Weights of a small transformer language model: width 320, vocabulary 16384.
Each number is 500 + 25 x the weight over its row's rms, rounded and kept within 0 to 999. Layers, rows and columns count from 0. Numbers have three digits each. The size before them is the row's rms in percent of the matrix's.

# layer 6 MLP gate, 832x320, rms 0.108, rows 169-195, columns 160-239
101:546510516460533528508498518510504479506518486552487483500516418477513530524510517520550501483516480514514459526496471515530491474454513472493477530454544498479490499514477443500492528459504497497530488517445528489530535502540479499524511530
102:506499509530505481470489501527482491508476507488481489476518560550457534525438475491479507523516472507493504502454526502473513516501522550511538503508465532450482489506493480501521463520543453489480509454446554502507492509513525513477504480
102:523480553488483465522506465507473527521493496478551517488513537493466480494485496507472475505548520506487500472524531488488471515542451448522505451515468471461485536507495485456481517532468507494520496567489499509498503523560480511517460513
101:524487483507473562500499463545520533523510506513507492515519523471494455462463506539486495496534533463471474491499467498507522508510501464496466494525478513500490523531473489443519507488477491508510499552539466508491481490493481503521544503
107:509515506530512523536526516458491512458510485471500561531491484497480507500492484466504513501437483504507496542526512469513511523478543513521497497506497485488498493479518471440523504495466530563527481489509503511491492478498518494533498494
095:493468493503497529457476514515490513510541459505512477468492523497516490482490510494492493540524538530545526511499516459518526496516498523508466505502516502514446484486531459489479485520520492493500497526533476421509510486531472494508474554
096:509473520456454507523502519521464474488499475492465479507493524498426517499515552478511470450517563504499439494483510487472498508519520472493496525488516520513517514479465488488538555486469513512468482511488522516502501506515487531467471514
095:466505484492499502477451500500551505526487441502525455455478485483489510482513520485469488497499524513504465535469483542524482529542511488457502534499510502489544525488512512537505475472508516497533506481512438520509516478512481499521480470
098:557517450492495504522506560525534530505461548493519456506508472431498501539511554490548481516507507510501495547452507524534524465518505537515521474499461518494516483517467512528495528514496489493515478454516498537500474467550514488452517484
101:494449498514494539482478487504503506493497498507498442489445512487486495450485520493487523504477528531496547511477484516514506527484473466487547518494494493491503492502480526498520494519516483536526512502503517548475503463553471534511569472
099:495483468503499507535485511508497498530522521504493497529459502482467521513487467528460455495490538532527499515524571523481481485491481530551527485520487489467484526502512493511483449514482507500481507518518503524497509429481510504496519515
092:490483509513456518461478488481497468504495528495454491509493496507450507513529501519505525439496494488491497539501502468461487530470492502490503507511511472516516506561525491524486529511517503513491499489511495488506535511483478521480498449
099:495505496468496498507514467464534500514515529500521528454539487506559445469520500502496485514501488527497551466488502559465485508502504422491464512439492538462505541490494498500506492518446525511493509527488510493490490497553541524453548498
101:539478484538473477473501496457453505530492469499525495469497476501514423512520461463461469493486514511526488507512490478491480503508501470475496518494500513516514512504503502511500490474514513592523495502532519456511490500512507466500493484
101:516478498544517513519514513502531504500508504538505464489517499489502450533471461605497498487524509496508494515498438554511457529515508501550492470486484510522484531495487512530470519487492510532471466478488472533484546488490482483533508465
098:508521531527495514522504518463471484474516451494566526490477499532490515500489462505472503496487461489510500501482556545478501511500500511469509492477496471531485470498465476533482500479500449481508520470426510520537480456511516500480504514
103:506465532526512564504483497513511492503524508555504471528519471484483507488513472500478473499481512476517540511487471486497487543500504536507478508498470518485491497516492534494533476483488520457463487500503505500477483491484459507540504518
098:488501494512496472511550494502490484522507503513483477467506524496467524500519479463527462503503438499536522526483499519542518523492525512577497508468525538473514427486489513504482460455507490513518457503514437474528489517501507516531469504
103:475521522479509479507500538476530526506528489496504487536505536511468494538467532482492494473515528516515477464523530516510427521505513475506475501502550515491479525507513502520472528481443476499506481445488496432516486469510499553483525482
098:491497503478495516521478486452493512454511436507475470543523467561536440445468487523482485527499496462498504466531476493462490505514506513500501517515539508508490496527489531497496488479451539526576461478471475460512526475516486483505487525
104:529522553493486485564512526507468474474509506498515492529481499505502531507487495504474467508487475499523496506472487505477492540512487508476521483489515435502461472476508536471516518463515548469476521526525459541514458495525487519509484502
102:460521483475489471507476489539479457524543486497480563479479521565477499489459476491507483542520496513482499497483491503505462535530527501483489488490474484483526561518509537506528523484508551494468486506469462475490482490495473531504512437
100:503457500466542487460463466488464515486506519495522519540516472513476501534513481489507492484495507480501475468498492475503460521473492488484512498487500498481478520510491530507527531473484495533497472493476481514511504461488448488539489504
092:519517521518497516519498517496485497471500498483468514530519484532474501489476486509515506539522481491496442510481504505485514549492499487521485489504478498495531506450467527547475479514515485525575542573482473485494512480451493522498504506
104:519526494496454501471495519529464528534497535486495479517519512485470498485541495519493474494469540495498500529501517437460502491527518530522520474492494493498512514498480483509460533460487504472514580549517478419515484496493482472489485526
101:528509516482476494518500469491538511499447498462542482523459562501510515502504489500467458473519478506512492493531492501446511488506501492473492501503529479489519454514489543515485451487512522544489495498486506490480498489506453520515496517
101:562465519532517437518465479514532479528516487482529532483522467459472539565513499507482480500495461497525518479532492487518473500491498478496474517478513491515523468476508506476530492473456540494518487481510510497525521532480505493536517495
# layer 6 MLP up, 832x320, rms 0.11, rows 169-195, columns 160-239
100:503523539493502480496534468460497532484480496541493495539497496503469513470485494522504499531523509511520533476500503530504461551492507514498495483496491526502505498531542477486515457484515494529508531485505526518502510476500509475499474463
096:508465499522460493494505564489530495524497505532511527461493526487463464501527486501520505498502502484514518467464511539457517450488549519492497492470527481503516503513461514510492525482489501459530494483494450504469479532483504497495479530
098:516494521485524480558480495489442475497545485495518514545483535535504492513494488494500477486490501504532504427519530478496540474486449458545499451486522525463506512450487505465473550539502499507515478531518491470510527476444508504506484490
098:506520491480527483526496512528519520503568474528492527505488465507510494491490513546508503469516466480510546509495514517468583482482520489516482524557526455520521489526507509455521500449512438489477485526506488529480526485518492514485502493
095:516543516482477535507526486510466500490475506531501488534507446510441506479559523498519536472465498450445501542497515511506496501509509495478491489499495479516544486506501507508492479498541494499497454450535481492561524522478437476472479488
090:504513488487512490517526538471503488577532486498506476511505534467438519476526523483486507525495514531509482466497536468527491499483531485492512492509526476497544528560502492504505521505488484483517485512506506472511494480529485486489475509
102:550511494511518467537514532555502505531502514466481497490485460508543507462525494496499532501493445514496505509516490473508488512496489480495487515486520529495483471509486482531526474509507520534511473496492502486479518534515563486476510518
098:527514443520488527513502503527523501544553516507492506485451517472494503537519501473451508490471512508516518511505500527475543500485495531515491522513488508499469481529491527530476456485499496494489510465519512492460474462511523430473494494
095:531519529514500450495505487475488482497470490473453523530515508492504525518453530539524484485469499516504498520475475510503498461473478505485517472488485522497517504496454502471510529556465504521473489486521474526471487485494491547480538497
092:495478492469486503545530536514479492477473503497489526502464544548483508481497515504499484518470461488463496498511514496507520483476510496471483464460516506505501528471514532540502512485501550499505464536531488479498533515494500501489525478
100:477477540521518486501462510509531488515540445533489508508457464490488452488539495481484501543490417519458518502528479540463500483514505496513503463482518514493520505515551502470502510502502511472486481478540457531500516522487497445555463478
098:505506484534516504557496473504489517498504485479543511497513529474503508478491488480494455505501521490518528454502510486508505501475547425520513551525516549488509514450479542488492534491498513507494522515489479473473507508510508498561509453
100:509501498500519473486473515513476526525510428533488511488479495481499531449514521513488495469484462503492493484492554501509472541549503484495519439537495538507493485517566472530455495488528527543530497545510469519539508514469499484504463482
098:524468514497509502489472553509464553528490492562536517509533493491497475502465478420493524501497512486525483503499475537488436520533533478501509516510433513497524526496460505513510442469502502477523497496508504508507500492534521481527519512
102:548568462507504440491500502490471503484521462514445500529517500529497505451513513497498507487489521493531491538462516528484477506488479472483500474495461467528541539510508483503506475502467494506516503505511480537490524487471471500537490501
095:474492492512529513461471480535470516517470528509489505461483533468441502493495509474448534497500515485506483554533522489494489534495486483509463479445502531529490488478519459490486477514495501544524492511480497548498509488503492492501492506
099:495477483457438483538530528485532517467527508500477504456501528462541485490434524510512485538527469474503494504490521533530509510495526508450470525476517467510507506500489508481550541494508520526504488519493464490464525513494457430498501496
103:527463523526532514529508481500490464503499492468509446546513466454494485520495510521490500520528468517495505516514448449513467509477509540463512485482492499517471523512514487476509477552520505545495518514509529503472458487474467508523473494
101:485523542491529468485476477493516487538519496540524462503502500468541522488494541522477507478523523502507463499494508467516428475508545472480526530502567469461483521505516550456476504527464493510479512462515508440528491495545504450485532478
102:501506498519505514496510536543460501534494496442531506428528511464465518504519487506480522491476511471520511494477575516512480478552506492494448484478454469447480514493509457516554497531487476492485538486513511510490496519533511523470516513
102:487516534501505490502480498456485522495480552551513534454518527469531520478504490506515508463475456479515533552502494470556475544508523487525488543487503525526524485465513482551443482506508486500492506498476521472481533555496536504541526517
103:482533462531479496498476476494474469484543521477469567531477504505459507547467488490498458551484488513485479470464487536506486500508495492506515505519455465502442521450517521483496531516481487466517509505486490489544441506489455481521499528
105:490524502524481485547489496475536522538504462474545480523514497464484458527499534493511496508471469539526485513491514530462479541517480541524497504498463523514478476496538505510517471536522476512513545477498548508548503533488504557463516497
089:537476490547524448531536516487500491480490527529467481490504504514578521459456520495513490504512519559473567488477511518531523540504521479515470494449505460510511464495468501492483506508536462506433463464484521486490514490511463484484536479
101:498497454467443516525529456538511493526517504520513508518501518469465505480517504496500488523523510497480480494489530495456498503464515522531498508493512497506489476494436518516492493526475526501520473534543476487537479509493512492489531531
099:495522467507488485483501501483513489490524492502545496564508491457535486496471507493516521501528492497509517509507576494519497491511490444473466472459470469510501540474494522514492484503493501498491525492517506465495505503507535544459528513
095:478507503476495500518479569491487510536556496506466489517477461550483486495488518510518523465487526499529471469485487519500522516520489467515496468497481464485507462498462510484523532500544511493484503550462462504467467524514465532467483511
# layer 6 MLP down (transposed), 832x320, rms 0.0394, rows 169-195, columns 160-239
100:451501545524504495511535496493501508438500492475473510493444541505479530507486479537498535520473488493478506475498468489581479503468518523494543492476530531503483491522460446526487500504529505493494476511505499492550495535535470460490476521
100:497493522519469507487547494462485509540506499531515501521513495508468475484528464505466482511494494530490454499492548512490536514473499518505500527460515492486492499516464499518487552476492508516501511541476475494527466509454481491457475509
100:533464493489542490478493505517509514518520504465509482511468488534497549490498516473503540528562505484477501471507558530508544480512478477482481503461445524533476499476519484538453499496489478519499505483491477510501487521501484482457563462
099:470510511545515523510528497496467487490501520477558489465445500532482536476466507498544449463513551476522510546501523537517495486515497496543520503515532525532483488492516486485506525511542519501444474519467516467527483472525515490567492512
099:462476452483477494508464498452455502500535498485486529534502507472528508505505497509482481452487560478536528462504490472517479474479512470468496480500505535533475516478478484478517468474527446523506513502499442486519507496495527527534514475
091:498447505505505499520526546503471501525480540480483514530500485463512480491469486503526514519499543524466479500505515504510473509477525496486492487465498519480522514497458536510483499524547529514455519496481536500508495474512530473476509518
103:501488491456504491501486484564462491508523518530499509510479527514508500529471523482488475511507510515524461509530454468497499484512481548489525524497542537476493491446514511501498512529500520488448543518494503490495523499498499496476507515
098:523525519424490461482513489514504492458513498450504527484464545532471483532514514557463472513507508479479505527481506515477531508505463487510531557482486451479483531487530503503522475501460482509498514524502500536487487487507506477478494529
096:490513497462543523479528524527487537462545466527496485529522481509469509509518506488489555489493540503511530472544486526490501499493484496498447513524518522488479502484501500503490507491497492532492482490476508527473475532495523464488483481
096:514512498472482486489506491515530479486493477546490485464487480506465499483468508456520480508490500516523502445499506482522512535469521488515488489529494521481502543512547502475560504502468509494500461483473507474531542499505489449506483486
100:514494507476512485549482461504492516491487520490489531476477487507534467455507565487530531476524478487498456480478537507452503486492486498493468527517514502548506534497467515490496508471505510505498485526443494475532546471516502562549492438
101:504456500534483513499497480498522527491494511496476462476490497491522493478510482515504507478500476506480449498506517440449519540500504536527524490505507514498464525514492491484520508468506494516519461499471522517513531523466461471485498476
100:488506480449516482533523523511422512481497472472524482503499456496533470494491568487475482512506544475495481486557442493472497517493494524507529476507513462499488514489466515547506533481524519475519485506484493525470511471517458505496479489
100:500531536479499510477503489538526481478473479460502474516508514522513493486510535513500508485468527511456529486523500501499505500499500524511469481500513501467495461502485513492487516445492509492495548508437513484483518458493517488514510515
101:510477531487485528513533522506524503484500521491482550490454510505509506567521544479516495489484502530493501473519470511465491553506500511505484466530530518494456487458512494486488512490518479451502514492478536527496491531540513490487492515
103:504546490487498512544475533469486545468463497465536528549496471538498493526507506490495472533480559513527489497437522500467500520538515515488534504524500465528527527481509475531499482481539503525497534477431540466499491493517470517500517505
099:548463487508505459517531456509490497475533515481514497472501501509489487522495456456467520510463444516510492454520541509521522513503464476495516528478476484489501502484495540516524469519496501554543492510504502498460530495464510510493532474
101:533552497519486494490486501523505494512511498464503472484505480488475479479536484520470475487511461454517503510510508505493487496499513517483496523548473504446511493497529530474447481504512522503485457516484515512514508490519539512471513445
103:526508507532527496496488496500500467480483520470515479444501477536543475496510496492509434453467500485479504492513475523486506469540492499505562513484515499482514520539502516476480487434490491508508527484508513549519512494537509491445492460
095:490514536496484485493466495527526501509488495500535491492520498464559470501511507541523501530462493547470505477472517492503494489488553506507499473517515486472529508486540508464490519498485500457474463511514484543494485524475506514438539509
102:501502476499482518548496508521503504506515463500491519515504505511524491494496479484524529474490486483531492472514572499503488513531528513521511489491506504508506505487437499464485472505492522505541495525499499474489470501528491518457487493
101:525494465484476476513546513525474455478475482526488495496502536524471531489497503505512483500501498480496479543504471475516509505511531434471472502493456527487430536568559502489520511499481471523508498470460480499472482506492502496509473490
106:495516456444458516576525458564526508460506527487504469478500519497501516511511512513504509511492486521465449495467540531533488520544514506497535486466459517471467535520527462488515492493525510478485480491494463400490512486469545499503524535
092:496481484493539537508481502484514486478478501497542517499509501535507493496501484493486498476513506516490501453516459524514477486510503439502513497495475470493524475451524509497487454431494485493514503499509488511460507528497511512522505517
099:517430465521494471508515505506475449524515483552495517505495498459481536512500493505472537464495488436468484497455538483535506495520517492493459506533510543520508445515513483501489482518517503512502492488443532504489502489491544508497484555
103:458508466478507482499475490462484497535496516523488470514464511512500499555511496506482514500503493525499476535508429546535546497518522490503487496477492503514510513488502489516464507400504476489477520541523468510479495533561537495486543522
101:527503502530533535500569520461539509451475474548516518486502490474462495446483523488529499499483514528458505535474535521487485481494490447509519483483494524510543510445484516485500474538470492508518543512501513518490503474519508508537481527